Weights of a small transformer language model: value embeddings.
Each number is 500 + 50 x the weight over its row's rms, rounded and kept within 0 to 999. Layers, rows and columns count from 0. Numbers have three digits each. The size before them is the row's rms in percent of the matrix's.

# o: layer 7 attention output (transposed), 128x96, rms 0.114, rows 66-127, columns 0-95
# v: layer 7 attention value, 128x96, rms 0.12, rows 67-127, columns 0-95
# up: layer 7 MLP up, 768x96, rms 0.128, rows 0-7, columns 0-95
# down: layer 7 MLP down (transposed), 768x96, rms 0.122, rows 0-6, columns 0-95
o66 092:523475514475433535524541446554558538562526632452464581526472491464469531517564455546496455566535503478556530557432474542595462479520479510520531478440549564520556474506503445419453489483554505519569574550445429462553518481573435553463534463563443423430560556587502430378468461406526539487
v67 086:491470553500578422454487579515479533442511492507626547422550533503475495563503487450484451522511545482458445469503474467491478492560510437488536597511559568484534370542442418524570441490534554580473447448530616517549528499497444504481540523407615514540523498408502495462565576491397491482
o67 104:552491524520492613479409476511518551503467459475447510493442488470481452415563478537467529401508487631580405485572501503501342492471470548505542523514564492541477576533539489567488527542504528489534519434510527518459414491391561522517543565527379488552501497490447484442418450431546489491
v68 092:453532547552473567502314535388450477398521507469427541439520631496534544557488482490453520488477458437557478401541510498507466507506526465488524462496519509460458549539446396516485550428404588508542456437488564449493437495452503507486550435507529529486582488508500466468489496543584553533
o68 089:532489550520561525519527555558503479511420531538525445574502603472466558507500563495436553525487510464427426541453504450441540573538451506533424581606509524525510519428528556479465561520456495445458493475451538553468421462431547592472420456444483508415492462534445564545456448434419467631
v69 093:581462459435560373542499514550437596462561508608450530531509465554586510526485530471521512437433527501537484514385470597577527515427478494486450475575508528475488562479455559515446546561432436421624532497499577483523580582499448489502538548480569519482474511541512524494484445497455455465
o69 095:515425461479521500502502438504551494489518527499491396529374539503402480487503393526526548595517529521504551512536488469482501541530492569454395432416442479513582462482478464559418445491480544476517440485497492467484526611574406525454484456583487440581448459403582539514562522466438525558
v70 084:472493536519464586530545570477472447458497532485409579488529563525499516485450505558494568397511467584443434566503500502501555506529498556584516559462534485525526469487524470459560474445510450357546492455381458472499501519522506620483524409498463443571471554620518593450494511524594474528
o70 088:523503499417517454458556464457582542554586490535491474523519515448502462445476470526503414531504525446403527531493546537501452542563553527443546531472584521513388605531487547446501454565448555565538493503562614512541555558463472475520491631443526491436536578412390444521539495478546467520
v71 095:428664522506492490468501477510474481519441499527516535393526497561509484514562568459501429476509547525530453541519487524539546520485441452508383536579485545434460523547497483494390463481582428506546539381510530451439378515506489452500489567512493461528468620562504517606474561530449487474
o71 096:566501561486480559581463481544545507534582548462549441603460480539455470496474528528607591542535489479453408436500509487465454504477546505530496516452435420484555493490609537489510541485624469565432431568505456612482512553522558594493538557434495485529483407444511500449527522538430549534
v72 097:591370501459449484488481468498544524456450481541376424418411516468451416575422534557517532458459511535546506469569499522555498514497392536501469522479491490429474487483464459530511580521485422494556555467452529520496538518469443410480518412440523523553564507512497509606469498493457373423
o72 106:480546529496488498453519526466529530543531501540456554528478600505436485504515423481509554596524553462482465560512563507470546429399544538447560424474479457521652502450427493449430500526431571470391444531530521508537402446534520506560514535499411608565553565549458575551481540452490503520
v73 092:448483545465557440459483572505511556468533474597521501434497505496530566537455563484467435564566490465400537524456458530472391591481517497442446428530555494413517602505464527492604548461576473535633434421510537537499524474517509600508478517514435565422494463514474522436519426477507504560
o73 108:518439519514493465495616515496595530467534532547496483542534395550494517488381450473534511523469530534549484531519503424574462500472370466530466583536577520521425477524528417526460466509501524403478487545523503478520453478535418487609569471558551552520460485429601457567427485543440470411
v74 077:575536495528385566504447498472491520551511525532465517390439428531392500453469487570523553524485492507578534526471472469470428501555527485505433571468489440509459542477507473462476486453427538587475553487500524508622513424466445533494522419520517533412445491433439492394424548630431493529
o74 100:527467501494492568396537509443560504420397526446554543526539445437425503541459624507500444545452562460414559468501498603558466471455535490461520480599451493492516515508536516555491467560573577536462550475556583546511506499497574531450440498455432489502518520528553489534627521445465477396
v75 080:574556451463486447586431513488529547433529566590482563505489495526423528473526496406618513453488563515514586537521451547492473511563498426433457587478538453495505467443453432451514572464513537596514440477517480532459444480423531527551479536457488526529474628517552562548575440576443532553
o75 103:534494476483533467489466462570409486521564460456497577550479437379550485486517446401547569517424503505475473502474538498602465506446591545457464497513475489481472502532545575473460640573532510449453509520519376512533479467563499477525581451464535612521587430487453519448435526550566533500
v76 075:419609506595496434423566529574538467560511510511479490461560538519494462498560423529548495465535499466550502525513566424460613607506473440576466554538489441487447449456543510431418474492472527589417545427518486433493502556514488426516474511567444513464554516570542447608543482432507502478
o76 093:463505536576470428447486525488468456500525468518493397507465521486559519532415484447465480510462529451483484536547489454525425510536582514434523528434543473510501518551550608617535504500612436440561530558566528571457481393519507608529493520489570447521586571471442488486461507559406457603
v77 078:443519449528519496482641580495515452552407451434358536514488565547555470503512476583525497536535474445520531439518503472522444519436502501606501484437435521532470468510545479440521515467451469435459516412589517520433474519438539447418552502405469446480545407529501498502386529470474496564
o77 095:484461569523518617420549424526452458498556513452511407344456611488466568586536518527469479481499526546538520532496487607467506557543462456464461530468497458508486495508541421402509440563489536449560469616510480506524543399541507497484520494590484468518505437459618517492484477509531516526
v78 094:525558560481541552494504528508426514441463513562360558662558508519537555509498523511558566537502512529414348485483514477531593442508524462543417475512540471412430478416456509447505495502557501511397499455500470491527453529513470515556480577426475527500508550491465503508557533450572571475
o78 093:513478533482443460625584541492528491607511563474481523504470498430367570500546473594529426535504451518465520542542460550483525506438548510595532566498565544490484448554526517514542556487571404497614509429470430588502580519586536523398532556512472475520530535476541533488466480488465555534
v79 090:529462494457461507501502451456397547505591545512445421569596499507478467518563514483468497464474621508469530416469463601518416566523531473535577450415448463499440404494478441532527536484549447525593470587456506584416619439473459525524526488466530532521541521489453472417458527497451477489
o79 093:476514426520515456557524562518426477527452494496528453545517475516501527422504529423567486457537402491505493524497590551637610454563448529519385572374542470534510579495529529541488577549488557511437492515561497431481455517465505539478516578539463478539548460507498505572474580384568501478
v80 083:448520455490374508477438487491491460617529499542490477488515598500508468503530492483507507500473553485471506487474466469489555469497380463447492520387528566534550423579519447491592440516532520572549465426463500523522405505497518517473581462379397476522551460640563433461495452500440521510
o80 093:484495507431572607457581491607438467468526489526489424448540569535402458512433526516496457499573414568485491499432471498605425509453577451469460501438491481527417527404461507488572551504491459458518511545549556491477597510485553482456482558513479516570543596594429529514456574536513514495
v81 097:579436480453438410477394459525441616447520472486548454454474577553514509464548458472470560439387539549459509545476492587545430491564503388520565566405484483449502442447486454530486503484572386483513501487458501540536452498552400514505533458433572517493471544534529562497460536495527511450
o81 085:516542525406513491619449476471535550543403541492439524425419402464408541564476592454573439515503474567493505533531469496477530437493546485554546503491500500475503420486524567541504498508446541490453485599507461456479488565531482444559593482445513550399486474503470514622588487422583485495
v82 077:474483480534522465560441541520440492535577548489511574438461548484466555462497539544455567491464466571460513455425465530564598486441503539547567649419436524467510414499556576454580445420502501494608424483408466452547544466597466462476520519522515509539564529523478551408473512489461499522
o82 091:491468450499544426572520539542537514500490499531514428546426518452486543540478392542512469461446463569529431496488541461478358525568479428499453460497453524455474582401467492593501509478423457462472567494531580580567446494454441518573480545436477446491476437517453484555626522571533513425
v83 092:442482454569487505561500487544549506481535469516512475541468431482526598444493437454439519524497433417480560552514526488506515612483588425561553521563471381527568566502488472616593532501470572615510487536600477414552467529582471487438486484551525493489448422502459483468532469461488548559
o83 083:498520546602517490555464519510548561449450428508513543497469444493594529482529469586482516466540422498449431388565454572484488507580535539480443462548498504466441462614427580407503431535493462465504477505484520480477457435519400487453507555424509451376537506591509438526464527582544537494
v84 103:386585412510525572518497558471491480544503591522451584525587507423517440545477443482516586557549496497610526464524518575508561536471611618477521508507487559533449503540533536439412513584508557559486516484529563479489503503516539469502523460511493508463545407406544534496571465474577541555
o84 100:423424589472473487399537472518485431527394504457540483501477433505526488369471496528465417508468503428497424518510546483499479500546539502486422527586448582484474450516365454514536509519569496541488522524553473496481603521468480488550597457513417446616494529481498522522494445399451486564
v85 090:458561442494434422504409472541457445402531498418637505561548574517442420493498517460449531468523469534485472512468569521460493452588472482576542492567551517498477508442445522531480543529576402480545517567551384480519481437534458568537580510569464421565413450497486515542485526502515455521
o85 085:549562604568522486513499586501488512553512456481511510435444553525544443490485463496482541603499538435498387552519414425580435551550534425467501490564524528465556568622434514453464561502502481513569468551576513566431487558560516510501468412519592527423429531515437467507573497505540507523
v86 083:611449499519528567514465419513505539368508461469555460513557472454507529460503481449489535526487478477547523491463507522448507465390490508558556530527459444411470528476483479576548547455567417444455479686427497447497580409532511541452430495535465494485458572540459490557411554515518462491
o86 104:458490532543407491454528556416503472609570633470463430532463503535477550499545545512539475541530468495470522514519478550512540534493494423489414534505570494566563433521484494498436472548425536487495444509526502502424387571469533436549426414371394485557530465585541433474542502510514482482
v87 091:450560490544540477445498518488532533609534475511453458532480548589498441543535425497536521616471474447383487529550490509549545545482567507517495441500531459513437428466507578553467522450560462488375507445488414480487521507527500429531511550480500517536479465483459586600438580467630483394
o87 099:488481516476544552432514499571495478557504557453525468459530477516516524423467438577472531491507504526565510506411490524530553399513471439498407502462503465486524434504475495621482502566457492462678454520474571474576546367572506505547580580501520442466521489542508391470578481546503479557
v88 089:533459657532528529518398522476434477455532487456479475465559415440478492503458586480536503398564480560435540581443549494459541403529515388479497447467525481505507596513438517534582559547574552496591489452514470498530538494496504521453476540546497515487453519527496525539478393541424403512
o88 106:506490515542527428549546559514566531506475522540492474572569547583487525490488405427497441528436502481506580498519468511512434563386481540401537575567452507545544471584462436458443534528463439531570432558522459464514513539405501568568603419496434455431436428522490534432530527525551535509
v89 090:484468461503439519428448559485542484545441524523511534502428554589509466578377455599352572473515416508398518445555507544498425496463490579489487582543491575481509459620421541409522514482537505520496515415494506513512459561499416514577524458520549470493491473489534494521565479514496498433
o89 098:560514546515506605508511483540602491461431537420427519449492563582548624495586524508494488558439474515552492569503502431555523496545518522513545433522513586459529454483550573530576398527427588551488535500477431485550502400434585511542497588513509530523559471451429455445494503537550485481
v90 081:573425450475516447539522509496521575523534457461502579403462489497458460477485396402466542501540516420579542531512413515565539515412444506474491458550534509545556579410446528562421524521493530535470525537487476558508507511482582464502543522411479442390575510397423471509420525476435448476
o90 110:524527508497470541448470503536543527515594506468558482507498463448444498516511489522468574488529563506391529504459541567433415453469503533456499567529481435510465469567587504442600519521525545421558529512448580426458422434500401475402533448578498506672418514512505555557487509495536563493
v91 092:561483450450481461500491512376555572522494544557402591628566525474518542410554505557523501482447570439481545556511426504538554559452452497458516534518480484503444479458533459518554552481464457385517532485524536442542489507387437509521559529484499517511422569527522516507552469550648531512
o91 102:486484511468531502495455487468503526481460647400557594439484450527473506557510417449461547537493511428423534509477591603381581564414442512437466541452400481444445489533438506441442571427533499549542534476576476502528491532553565555491463495482473485473573484476530526583499498532492483458
v92 092:433521550469473512521495512563518542475558569497538505494539532371576488493474523472425476601491512437469502483531496376408498498486641479454460610529525494530443528542475460542507493554524550516377533508526585541489474493518469393449492510499482513467591544520523451648519553493513495549
o92 107:496548506525490495560484493539431573458460591493550505596412484557461537508521567557568517413521503477458431499455501479463407543434507524584550439450522545526514491491616448478569470525560493560553432517546512542647427465505377484561459463464502470486562477443486487427498444436484476525
v93 087:591481590448381441531398430507602507447463461535462554438471473483515493514501487453571540447477500549516513544526446425448554462484456435539472535474542476460507575460496527461584488523507462615462423490566537472536469524585491467569461458534484530519450499576417496587498446513441465611
o93 100:461480506434426491527538496490445546472495470446429450605474490441541492448456443561458371559446543468449532447534538572565479624530504502550655516537443507485510429445504502487476578433479421490508482511583444510529497492530530504488473523420444498506493545448499510552507563485642462536
v94 087:353473425505377419523492442553563481541471502483566491527486462523542521472461545622450616428489436525545468553470469527569445500550464430464513475462461556460500520581502446452546492473497505459501539391575497427503468463502541442417589443507505506531554529514517472491566482451567461527
o94 096:547465539530512513488461512506414564472504498511445468453461444508482484496574562454464341595537420470480413437516523489497509518432467472497504597500408499446457455462490527581422529546456533528474485456451549480510536489590491551552387664518474514439495421457527525449444531498458472493
v95 072:553550450496526448534426476622473541435492478539537484436493451570519505528498507482537421462462459511525473638451535505421487501523564455517461510506531540475433480485554488553417535452499449525457561444340525594492520520536435534522473516532556479509346576466490541449463457504467582472
o95 096:496523609448510470535422476459443525454456520469409604469532491502456549546499435493560492473466404484437488458569462492577436461445487433420552595582512454460508544400547484444602523569542573475437482524584477478477403455432493435477543478507498532489421499555531468443545483510525510541
v96 086:489547520485579568456497481554473514592552590527415467487452483534507480476470575581468548503507505532472511525541469557474493470458541487453463475466440512478437493514474593421556553520478496558460514353476539454369473567501505489539393443610546547481451392505505537504446528401479431512
o96 095:472436590487453552525554505489496485539486437480427484379519494527535495552455465491482449439513507558524565514402487536560542434480553568475503578468462480477495543426524368452435508599512597486449524538524474533526467509445448551594470443450401453597418519459455494460576500505476571510
v97 085:533452473502402450533454406533486551460549566452579578510551590488522590404479413427407490563548510505504530484432494546475452478421486449515531584486489439485502557440429460462494549487559541491470557550519544583512500436561577480572494447604484479459549533486506466440434480511563483444
o97 109:459435587541465555409520517477411423567433465551478412515455519531457472626548521475487424460456432479470457469508504498513478508441547439453526424576542522528472521503624554574461484442509530441537427475467474449494552539551443482505533499445577474578469488439494436585599514469534514446
v98 086:469424479472545430498509485531526519528568496472542463473516428525485506535440561603527537468481499525432552491502604468507525481558471578499477483505630563564452528566594544476520565525461498581437547523561578539429595490480433533515566478553457625482475459408522513465468515538606446461
o98 104:417512499457509448525434500492463470367518558470462572526542450540538449477495549515543437530544522452520621551486446492651601558473465511479486430555534480483508517556432498557448510442516467507530511487439465468585418436453441460513503495461461504496413578564438515452522451538413562553
v99 088:458603464536439491543555468520533449616496502438501510365520488609523482396468538454540469577478501467498548536513596460462572490459504494571544467508364512468558544458494535501518481543372448512500493474638515478464461492513447534436524477526483495585498485489507527556440522500435500547
o99 095:593456530468480538581484506544540531432558460482571464525493586501533455548456532558497551464438522520548556525542522544455482514490429511555478416510550474452533538483513460358474530482603637427487422516476526449448445561635572531523496536469446448524484526507479407443493511528566467465
v100 097:437497436528494576447591470550488401557423502435501494576499499454529540567478576584558476499530515582493454460518486463478466459589554527524428444552512551535522482537521480388430479491593517398460638495532493533419510518519486468562485503569533555556528480570560533538481570549486518449
o100 097:510466469609489515513599566499518316565504530453513599443477589541565454466458437452477463520494506456518503484466541528497501472473442491414503561500509549502484500362489590500506474529377476564443526529512461533589483526508528427457551492485446491545476460582522510533451437527433488491
v101 086:470521477464473515543595498573464465486521452478552419470456465445567531496512461461395500436514482481614532529419471545425448544576567496459523399551484516363533529572451481455485512499550517645586573500477556624488439569496487470545463455515469473474487534483493529516521449479521474531
o101 106:593459497586483533540445462518491428458441443554445399502548437517467446554496509429513459497525556446534445516577506413447480513497518593577542618458522509530540544482483517485559557534484527537459445524487456450493530460534466542524628510394540535498533586534510475451485594470544481377
v102 104:516509622487503559538437518415551511580534445435439498438503512411514455515509432451409557417423524559594542552512480525483506507543547508458472614485462545552472568460465552438470585538469527488483526535470502603448466524509546492463504539556496477427379499505487471493405467507478534601
o102 093:460538574473486489460481470552512539416439466445469630491507478488570498502484502493473402489484499578470395442431492506492515532422497459536558456536554431456556508462506525585523464474488453598499525525600509421436488535494481479453541493535474484603507559499417509588523504678536458494
v103 082:591413539442604515530647577473437489524489526531455605538574514488548483462446469504449456505473571499470452560460510494491560485546522578582496440447484539557460471450531374391432480541510524477505537579502512450449545509569512594580511509494515473499528476550560498471481435524444489480
o103 102:439523518393488524533467466540525519535468472515532475497455558384507513492528519518544456484456523461550493422519410606508478468460426531512415593418564498494549544538455565525534357497515441483562481402517530528437514569497512411459556512509541472559446556450469590512495590502428557549
v104 099:490383531489471494500569513567460471491505486483439471449432515541432491526519476510505549419440547487464492524464513518607515508503499449535587612468417490519563537468528468491616517522534422569463459465549465635521467533553560491443477524450526476577514505553525436461390552507378438456
o104 104:539554478570506518424474499486524540479400510506617420460476480499490523471471493484408435491511479523536504495422517454542450412470504503572515424537501501588567564566382578470449568408451503493465417540485512460545443444503566450491576478541424496503508542468446550415449474613546461485
v105 093:462401451510444526576524527566636545560606514574462465544550492444470519492423518519504461557534422532395468428436472454451472506479543512452568510406472488525473467513604464526491539469472544459526501463476460463515484416509479557456465422469531475438514508449582490412500447463468418590
o105 100:441505529480534444366481458409380550508470444446519447497471442522471527530462500501512538483501508510447614584541506504550522480464461589573550497568488545416412565454388467539511553538526518562520514448574503484512510508481438477483384440572552520445484475474488484407414547490466525539
v106 089:466475452503548529555555511514514585472494477455415462596555524493500569342540500489497474575541511541573452581494484574405504567483469584529494438485519371478508499414541519502493564506520461511485431532467390513497485430458539499638502462541501462448471522534485451502505577488544539441
o106 098:497538446547503447467521490516502530506563526472426571472476462528467558574570453502457526452463550474316566480513493527498548481461515414572443578481461497516504536497586579523433423466512537478589602505523433474517513566505423513433506593431538487464577470579429544537514438536494484458
v107 086:447445458530465483562466439577540534486522459616523570499550508519540506611457501518456530513539510594544495467509428554494365467564527488576564466550543510405546495466483485527418469423501531477593459537497592460446425462472557519538581452547511492487560450521482527409480495571412519520
o107 094:508526492537539415546503473425538549526518489459420378561480518463487452461521562450589462472489625458484453472447548532507493459542497436525422609482517545464599465475557485462586595547445536396501530421418451544593495510497480524498514448532548480412497574528493498541471483490533559450
v108 081:552456447524489514509556513442603445543486476703443572532495610544481572580529465470476494478429460463518503461508495511506531466528442479523469554571511490492414591426519468498475499512504463373519545446615503486506456447497453578465520519535453487427471530534500516600543476522486543508
o108 097:511498552496551484395517524469455460553589470432531507589422460466537459533462399565432484550498517392572531487514540515480569469377587610482449464507516476539555526474522477424525532478480504493531540542468581626541387491499527486505474505480496541428529555405551539466499520554532499529
v109 093:438503378496457525572527539511510520515510515585535581502468497504560498615446509533502492652509473539522517470490476568482470476557446527409465474618575474568531534550607542411500453548492544502439504472512614501509470559544498474517530504428513519567493427567537553422552532562521515472
o109 096:529535533541523475492513479554532530581559573515535437504479440453488582447450468377459449536513551401480492462569565471566574535486494554513408463479400537469518488487528435529473464435458453483454456478508564568522630474476553405429522449464534502508432518477608431476546522464418510467
v110 075:486506606585534591481541565501542494526521532465539524551521521396518436529467463411450433487491433560509468543501561539429396550513529503565432487524556502491562543563547478532487544470546530415477508479419592470527441477537596591590527432479559452501520581545479487465557429551473541461
o110 104:420585524502528432462506448549478592492477465576445423423489512458565466499524555565456557522551505439515436432525538540582499472450519491464539571459460575530532565458545477450582449451386500551517435431523560501428496597481497505476530500546491501479634435482543451498432530512455544421
v111 092:560427505431573522537436410416472581338470461508520486454482483483483554462527505472451474520397583570556564467463448579541503510468497558520561544503479491563442438399486487480507537470486520483511437440533380565436515454478562444579566531466489532487500473533500438460419477485519508474
o111 101:584518468531446453549520428551464511551468541499476561474503555543481417534552430528489548495600489456458367508477531419497520469533453439479413571573496542550594474569511521473444552578508373510502514526522436425487491452492443440544475540495518498533457468430592504512582541476430450576
v112 091:480444490462452479452565556474546476526384403522423391493512540485470419513495416451505434491573504448533509421564437430539452515527534564566567450506522518448507472452525368475543460480509469508527460353445552443549439501512481464521559466466462500522516490508540504557530443418553439544
o112 081:548523499500489594378510474460485430450649578475515538376379560450546455446439478427533577520485419540500530453504507486505448554566502515490482609455581519420457472484525450453512485551480521549536505514497471405504516443428510439461522483485508505436521442441430498463474545495470511481
v113 081:521468501459631506507467437542517523522495463586450516586519436488607574445492521485542518513495482450518483516463549507484511494515508472517457514555410433502431568483474500365561572449469521353516457480483420545553565494431566502488495571563433562478515383559500460421523491544502543521
o113 090:505452463525513554522452476514450482501545575469613508462460471495448491541531473502533506453549457463541456455551441533570534418508536512430489570475401530486477488502432467521456465439426439548540492414531366484466421575511435480506482504456395579475512553454478457413446497449541410622
v114 077:573514546369527479501429457561485515443551532499470512491559497441488537492546546517485553468427603502450480535528472476527483547540412507495416555479532576476464517474591457525407479564564419468444597432486534541438480532462470488507557544387564492580513573401455507589471457504510512549
o114 085:534522519395447607499528489472444460507458610503506515452560431534495507453476444419463448531493566481610440527498502525404475422505564438584466522487502474420516455507526531458609654439453484508461460507451470518442470506509413511454511519527473486554476491593530480422582524484500450492
v115 080:499449442483571537428495590512569481471519497513538535504431594469490544599502546503531418497565488496533546466597439407503511505414417598400511554493639473533448397456572563512525501424436505517566464549538539481498546506457449502497491533493465504537466414495457512400501505498545505491
o115 097:463535556557426442540447424484428507504571447497501464491578556543478484447511384468485468513575462601513489504426452510537522656553470501537493512557432469475503538521536404507530409503440569452470618475472474574542493450511594453461511498529516464439497566515432579572528514520486506495
v116 087:484440477445464435502445387515485506592582447463515541489517515499503446567426521521484495612551485519508524412491528437465511464496600486448411415532553564589407496524520450510469544485384577532518592482573525512469490417470558427481577486556471545527543435452509525535491428490509505537
o116 103:407556505520524427466539466467427440476393511483564517520490520507467479415560473515542496444501518493406517491420560546509406527417404537458575449486484486473489438475454547428519590430531526492448453580414520557468439441596526458521459456426580465479430505481492448507491554485421426514
v117 085:417538523557547476459495543532491478624511510573518434494401483524503611502517622557462515453409438506439456508546476514514502518527579529478460508544442597453567508677513522514530496507475543529416526413524535429496462487490547523454459568478511530556432588511479547483532504481480492552
o117 090:422494562517581474554476550507479563427473531464468524475466461458493486366410548514428553577502504523447485529459495598491411473512511472489486489507612445535432522419455454472433560550462564464606511446452475500564545473479517514471510464391455538485525476464543450474545485598509379520
v118 086:499487528489448576522477467523498459449552449618531430517497568574517480521548427463436425515483471437507525500591475405485555485455536443502506459500524512458574468501456529452555483589393442523518449549483567539614548566582449503514584543600495472452437534588445527526512478514412555503
o118 089:571544489522528496514619449468567421506439598510405479575484573450603525529434471534504586525487504441572449442555536522556412474559513513543454422528507533498511473510497385514534516496512447399561558529516451464486523442507483474453478575338473476478498455444492495505486504442506512464
v119 089:430512441471473560497486532492439512500501531575521502539541508422594468478553526532395509528495441439483425544521567583509509526483597538495460510567492481398347541537547541400451505551497448524481582497517512461510474558436437580523484449544476531523490433543417427556515486444602453498
o119 098:500510535516465508441558504466516460502429532501633482460416451533568417509497545521599511595531486457523483507545530494462605585483547460532497563409492508527419520526483586499512442510509462493503469470575552516523595485455396478516491648356499532516443504537516519512510546537501431533
v120 102:516592636450585498428533538456549551535468495533402538541504452512525464555527537464498439565504521406567477549393488488460528539520583592482432428507523472469465540510464548489432483519477553498513532498502488561427567548421610509563450574550534577465496537574496469444435497530468545506
o120 104:536388441499504467491494496583566502471495543488498503475577461496512630437491505495496611439523543423491484528575534546545497414615505493556566563443537525490495515468625441559546461488539506481592516429493439523456579507514478456611463464546442481517555520438425488558532550536536460476
v121 096:565476562518546460493507600594575570552473527607385495467471512480530540483568491589429558457553488468498560576553441529474492496522430456490566626477534432465533489453514519490503568522529485568444373468500463582502437550524468513450524461458522442490508408496477467510542462432476544460
o121 107:505533548489510537526553496462442571434558616502400490475467522545571412535494499505447547472526532470534483581484504579505462560519542501580579499491574468454496456510523512549504460435487542437450450531540523474449496472484548541405617561554392489451499530479551458601518408476551464379
v122 093:562477544471558483517517491558521584541520516484623567591590515449541492542480551463575486582556507561411456502477445467523481432432639564519478395543541546479509574449496583511436464466429529456460501535482491550516572530454502509510451498496563474487573434470497472556419580520472451513
o122 086:519544501504452568473464526555457418460616335422492498447504525559440460493517523551503503543486458558468510495531582491488451439519392485452468473452457527463509517518459485505589518505534390498578457509489540468532487551457463387533558371475510452515437518417504479516483488509565425581
v123 078:476517413515424481411616507540440428570481409452519493510527522533462493515503522517548597441475485432516511467503487442546558488464503488446479522357449484461536373524580508511565464533490401502454454470464466516537507510470508542417500535343486439494464494462506507560474539402541488525
o123 104:526507559494562502409489431472571449512532560451495545487483472513513464493449470456511435583533521602518503502519482551499506442513433484568551532484510552635362556546490509422460470488563621519472580532520534545467539418480423425468460397594507532553503460493442480416515475501514456470
v124 089:621524524441460575502560464509444430513465549416600460539475527541451548525540462516531423500589528555592451568433516531554439515429461544481382391456524501519560445514490421515422460462525592522472529441536435515468437469443526434515508533462470479487496460529457508508549472572538430500
o124 108:522517426520502478550500477483470407522491555523447474626521426485426525488528493561437517529505502418475522490504525496548505445456499480463501586479500506465448494452537503585538497574440523530408588471433545488473521453632466546588568542541486530549432540438573563362468414444544448493
v125 085:590496455502502508486529554393531504517433562586454490465427588535408430395525516513559566520483510504464519398528457460496580473497434475436562536483436615505514466459536496535553494522464471513556495550533467571467554429560502507467532562397476459532407598511478527526550562444555464499
o125 102:482483468445506474496535468595411455564523461372553508499494473545474517473507514475532454529490516483513541466513511424456488493523483516567571474513598368402412488469410465449513605470413510446445530522523466508422464488446493476467436582545566390463542501472490498460434454558439520409
v126 083:473593500472503440529406594456523534576522527521460510404493445512501560646512505579480544457490474526565499500449427532502493512505404452510523645482431488599456469505504486489480508533413452472558468487447451561487432529446519487430547517483518554462462423490423443574448512444498427519
o126 090:461460549465514501487509465571528524434611511432558523454394482506632540521461528450470426473585511532481421475547467594549425570566528538466451501468470403505481566493557485551476512467412404449444455503527513599469515388521510535579487516514517555469474516545525551496545525485433521441
v127 087:465554491507572547481519515522433467579507493477492553535552602578544459473496470444413587634446520468507446476532458524477523462453593599553440368509432535515481454440424519493425539598461511497477553521508538538464466536463493504513433479488584502498576531477506497532416502440566453570
o127 081:536459525528524579477500520577550452531592544533434499439410628537492545479489512503514442503539534564509428510418545521501497599526544546515442556483560421353479503502468471428519527467610515562634480527450458482462486450473505531473486388491455490563469480441485470458538486433523486481
up0 103:450496506457474516547453491494568487497518465566483461437395413436503531585546510502480452583501463468550581506518546606526567551495540550462518513554583482488553618474419570586467536531493469454431488534462439487405398550422425543596432498546490545525498482428471547525475528487544512473
down0 100:546581463591479433430443482469489418473437552615561537467575534379459491590518571465479533484468522509433422458624455531459503529658501485470466487529431518433521523600502517519501468478529547521477427488489451553477555504463489507547486444505521462454554504449506565502472568484537545515
up1 089:486475436489593412489535459519529513416564475531515524524487549569484509474504492464580518485472428528477487463428484536391517606394430516530404471550588528469539476455511596487492484532451515513399522525524384521589385472433556534538474488488553516488513540490547511501574515439467605502
down1 088:512549442345455410615510513496547463542463463494495588494554506590504506558484446504419516479558541641565482499510485478494442505544450456519497536505533477510446460500457507462421584514489523417482516488575484479604546523571394576518546496497523481448452413522515469513480463496426523575
up2 106:394568457448604411471578645493523546514524477464526527462509484473503540523536472470518511503538509428483526467513408491573481464526538512497509504446494541566489456585495476596500491486448575491474550481588572497421512508443561456473450573460504530532538491557430499573544623462544491377
down2 104:500567466372548504465534436509489587476473500514492474465517548451498446545484470556494424521496500505543463433495452561575507522529591460467419466469422529478384468526537598476471504537552522523520506438479519507481647388563532565438614479453489436533553503590471499458533424511450504470
up3 102:549512462528427549504540500528575536459489447457451388500521410451505492491508519503510464502488443496529550480490533532525501500434468540407457438378520528481525426436526453527445485531485577503378529531499385369541551502608561477574464585581567530480453525525483504516422457495506463567
down3 101:419408484591485402535481454504514443534544388574401555445503496580455515388546438523490533469450510502536596529472463507437474508498595469502556517416482532531527541480512551485464342470485427539484583489470520510519545541448568492484494503514477467617484491513568510535534484483534551533
up4 092:551575342508484545496573569507483512503449537519548529459533470506442584506438428411583574584539493511481548448493475504431519481521468537490388474471456446540498476550560465538515509437547491429400569461555470503502466462553533481487557431439512506514393484485563482519453528411596468531
down4 095:408550494548465508481519524583527446483394471480484588487409570582513534454520528463493646401504578525558448527450487468555477474503489437525372539528463534466509451474502452499560409553445519550497488540505500450505461543403577446489431457532479517488519518552541604488511526498509401487
up5 097:486508451539511500484494527514526516619411459449465444534491564444486481584484379473494540551476517520491565377572534526489465475517529547432582539533393506451508528535551500472495522528515433436504439511427615498519503526412551539532547509455556562439526474422528467539557518477595611453
down5 097:468520554501531600439582484533476498540458377464461495411504531496462458512545482434466571467438544565502519532525441462551516596493484588454455502382441393412436512497519523546576482586482516510460538519625539468491505489448490462534512514546528489554516509563499478552493527578620441506
up6 109:451512434545481462577593564592483513599518459551444486495483589533500449506535440437602550472587424547517489425565563446530574541444602419577509516539477542555502445453489539533454523471527492434510513548525414528561552459444542500551435578443490501482480488424512538463491573466499515542
down6 101:447547531580434470599481487534505392562550529501442513479438608567487589473440539453497451468553443482479520501489521505463610481551478504519564603505581502530408583541452498517475492531477513558539574600510480522428526514390518554511420522498502482498563477540525572419465496579511461544
up7 110:538495475489449491439471519495520526450490498499494531495369477462476536462502533463502508483579507484473575514494583502530473497415475513425537479460509588459507537586466530469452558536475477437361543544573482499476531577332523482541450528520577506534405608487562522547537590452420461446